{"n_layer": 14, "head_dim": 64, "activation": "tanh_gelu", "rope_fraction": 1.0, "attn_scale": 0.0875, "parallel_block": false, "extras": ["local attention windows", "a norm inside the MLP", "value embeddings", "short convolutions", "an embedding shortcut", "skips across layers", "capped logits"], "init": "normal", "init_std_o": 0.00768, "optimizer": "ademamix", "lr_head": 0.00743, "batch_tokens": 16384, "train_tokens": 185300000}
Each number is 128 + 24 x the weight over its row's rms, rounded and kept within 0 to 255. Layers, rows and columns count from 0. Numbers have three digits each. The size before them is the row's rms in percent of the matrix's.

# down: layer 10 MLP down (transposed), 512x128, rms 0.135, rows 331-341, columns 0-127
# up: layer 10 MLP up, 512x128, rms 0.131, rows 332-341, columns 0-127
down331 088:140157096120146091127160139103104120109146156090141160095122121152111098142115117155102146094102130153108162103098124130184113149107102129118146092125108148153097111068092163161155094115119135121106122085143127129125095139092067117158119176153093130153124126107146113155157143144136176141125143100159134125150164138125117138127127143151121171112108144150095171159125109124098119118116
up332 098:117160115139101146139092165126146103102089119110107147153122153114119123097097153123106159127099145112111145087094142121091143122098130135176093090091131131141127112097157093137127184140150113130156148098132121139192128183165132095136130123146117154134154116140170129114117112110132158162151113132158128085123118106124115154123137112131136156098172140145116127113135119054134159163148
down332 093:161114125132140078107169118146112130154121120120144114130154128113115141115154114157104141116149116149177170160128128145125123092149147126134126122159085152110126075128129155147168140128123109149112139134111111109131116092161112122143150119109147116159136159145148151142099119118135110115130133115122146114121152125141128103160164145109184106143130163227094174172105113186095100136142
up333 104:117143134112100133070137162157097122089156154127093138100129160108110120162074145136083109163088110115147163155147121141116176131124142134141123062103143112141137104122109111114161148127108143123122120157092103144129101112133112179081121114137119149127149104128170144098125128110158155115147158152152136101160126144111062172124132137088099167123131135105127095121120113124149121129121
down333 106:137142130149133146092141081122154128138172118141132154111118111147085120157140148092101101087118134144104153104138124118125123171081156139112109070117126083122156134142140079123087096166123106090110148131068150162130113127115121113125120140128098125173121181148128129099120129121104129101109115129099152111147117138174155150175121124128108113121090113152136140171186135116146141118141
up334 097:157125149124100145144154118110112119198112113095151085156122133116173141098165103114118111112122084094132170160147102150150128119123144123119158141080154118107140140110112135132154146142111133140154129149177167134140134130116165109114118138114131095137109149125127173100115111132140142181172132135119087079118167114120087163100120143082105124153123115107164119098137149166097110152132
down334 108:135116129124129160157153155090140106157107119129113132131123171128155150129152112136087119131110124116151121112099151105129148125129084122156135140093156106134100093119119107128131090098128159126148135180129129114145113147172107126120103132138127132124162170141178129146130085149164160093126117136105114111146147152092127111133157182158155183181148106093168118116170080165152154105119
up335 100:136129126138120137096097170144131122155096158149119157169114153127113132081138141101128125174136112102127147146170097127127131133097132110132103118150122139111134096136137167146084157149122103187092131120170132092133103118117137157118123153172105123128175147148132092114115165120148094084089109145098076124161104124158114079144149169106106134078146130110096153117158124132114122132118
down335 105:144122113146107092128158085099103154135109123127141092164132105136151134115103096132072184092099140144134106131160158134147120140092153140097124122150084138141130151119132079157114125162129113182108124165096128098137119134146141148122130079121199158151091148137113120156157137130117112166138070126156140151149135111129140114121154092133131114122164146149145133117115131175161137131121
up336 097:152126138106143128116139131120105147118132112130099125137122127074136108149119135103086183151135130121123115163138143124108120154107161094107122158123173167093137133161118090136122120132164106124116139099155124139135177116070149118117115203108130110129117130156127141134120153134142115104143102140127142101161081151148126172121098134117143167117129148111130118069126132148130102208078
down336 100:116145138137145150119137130095121132134171102110181155115125109158080144128185141149153125108145123129143105139128122138100116146144142143137151126118100121162132134151159145147104105124090076138144154110178133152114121131117118094174149108114128127115119134158110131122108135144099123142178149104119157154143089108119170117165101109169116069159173116077153116150155116157148177131162
up337 108:144141153145178144108125134170155077149134103143112139112143128111125143137173116142134117125141139113110138117134112082152174150082138143121068106103171114127136092124106169077118118136131122149105117096093140149113142105096149113088106130147139142113126153111146142105112098144173108147106125102155086129126071154128110120082146180153103138119104105119157132104094146109121136108091
down337 102:128150145124101088143124140100149134127129126123121085117113100158060096106123105157161144105166122143180112127170142132099116171143142105122121114136137098131136067124082125132103115166118113145117151101110160137107100127102127133150107088142155127082139149140135119143171111115110149121099110168129114141110155138174115129096081157167171138095112101111124117151106140135110140113083
up338 104:164120118139128135168136134145116110101118122119101159137144161094143143147118134091111150138135147125167125081098098127145147150124201101139110156090169053094125134118123140153101130165135108088124152095155158126112134128102114170145145129137145130128143129116146124115126117135121166086108109128159119162164101153099082168126136115103151113127168176117125153099128161108124113143159
down338 111:074132135124102140125138124120109146130126117101113121087144094120106119149115165144156095089126101125102130102111123122113178110143123093089135053091139119146130157167150109116126150145151157146122152102137123081092111161152146138138166131134109116123107129129124140101133154150139146167142132113095119125148111140103118177134113059138160111147129112063131089099141165108158110119143
up339 099:145167118138118126145115115137139119112153131144109114178098144157153120175125130174061150130136187134169157170143070131103109124137160122089153095143138138105147136153143168165108148132156126188155141152119089116150128127123143142117140135117138168129118084102123138124110107109150127112140162136092120170125111122104124109111100161104086160118142127113107101115120132144141164145156
down339 098:125106143106120071121151097129137138217140156166123123135144141145117134101099148123158142097130132150072076149131153143104114131122088145079092114170148143142126160100119121123120139138101158108120108117105102117123111165172118174124130123163112134088102125134096172152107163133140156132130148156172093140092107132129140131126134116142126136125137110115160179104111151107134137115117
up340 100:142117097143099141158152115118109152134114144165119129121147131119134168108092105103084181140096116096136131140144120081124066153099123117101150120129115119149127080114138149117094159105146135172156134120099159132181137108115106125106136160105096167137084105144135115098084112122096120118114114157170150131107080113121113141129113136125096152141091095113150154114072121130158118126108
down340 094:115140137141121129110159124103151117143086100141124120125130077149109157133151113115139172102097165118138111106119112106112120162154172128100096103132126109141123113106154090136106087109180137198064135126123122092134134100155143140136090148131111089127119170172105119158083132154110096143118105104094126097118132122172175142154156120140159171122118116153137126152126132135120137141135
up341 097:149145084111135128142136118126143123073151127127106131161120148096151115126167122081111130134108096144119117128118118130124118183117125102147088129123137085090138137114099120066111160118135113111127141065096176111161102155090098114144137159149146100139115127181133116113128122108167170157156149086131140164122170150079145105129090132121086134145103128147152110129129124131152142132109
down341 095:154130103156113133137114106142106093117122173136120160120115116104104102143124132148157152174123128133178129135080101134159124130142105140101162124137147167113139143145089069134135114123124131103123109108126112117127175121128122152150099109152130176100131137103120100116195148156142152121123160143175123181169141143166128135131142114110139160083140104179130098110182106141112099110121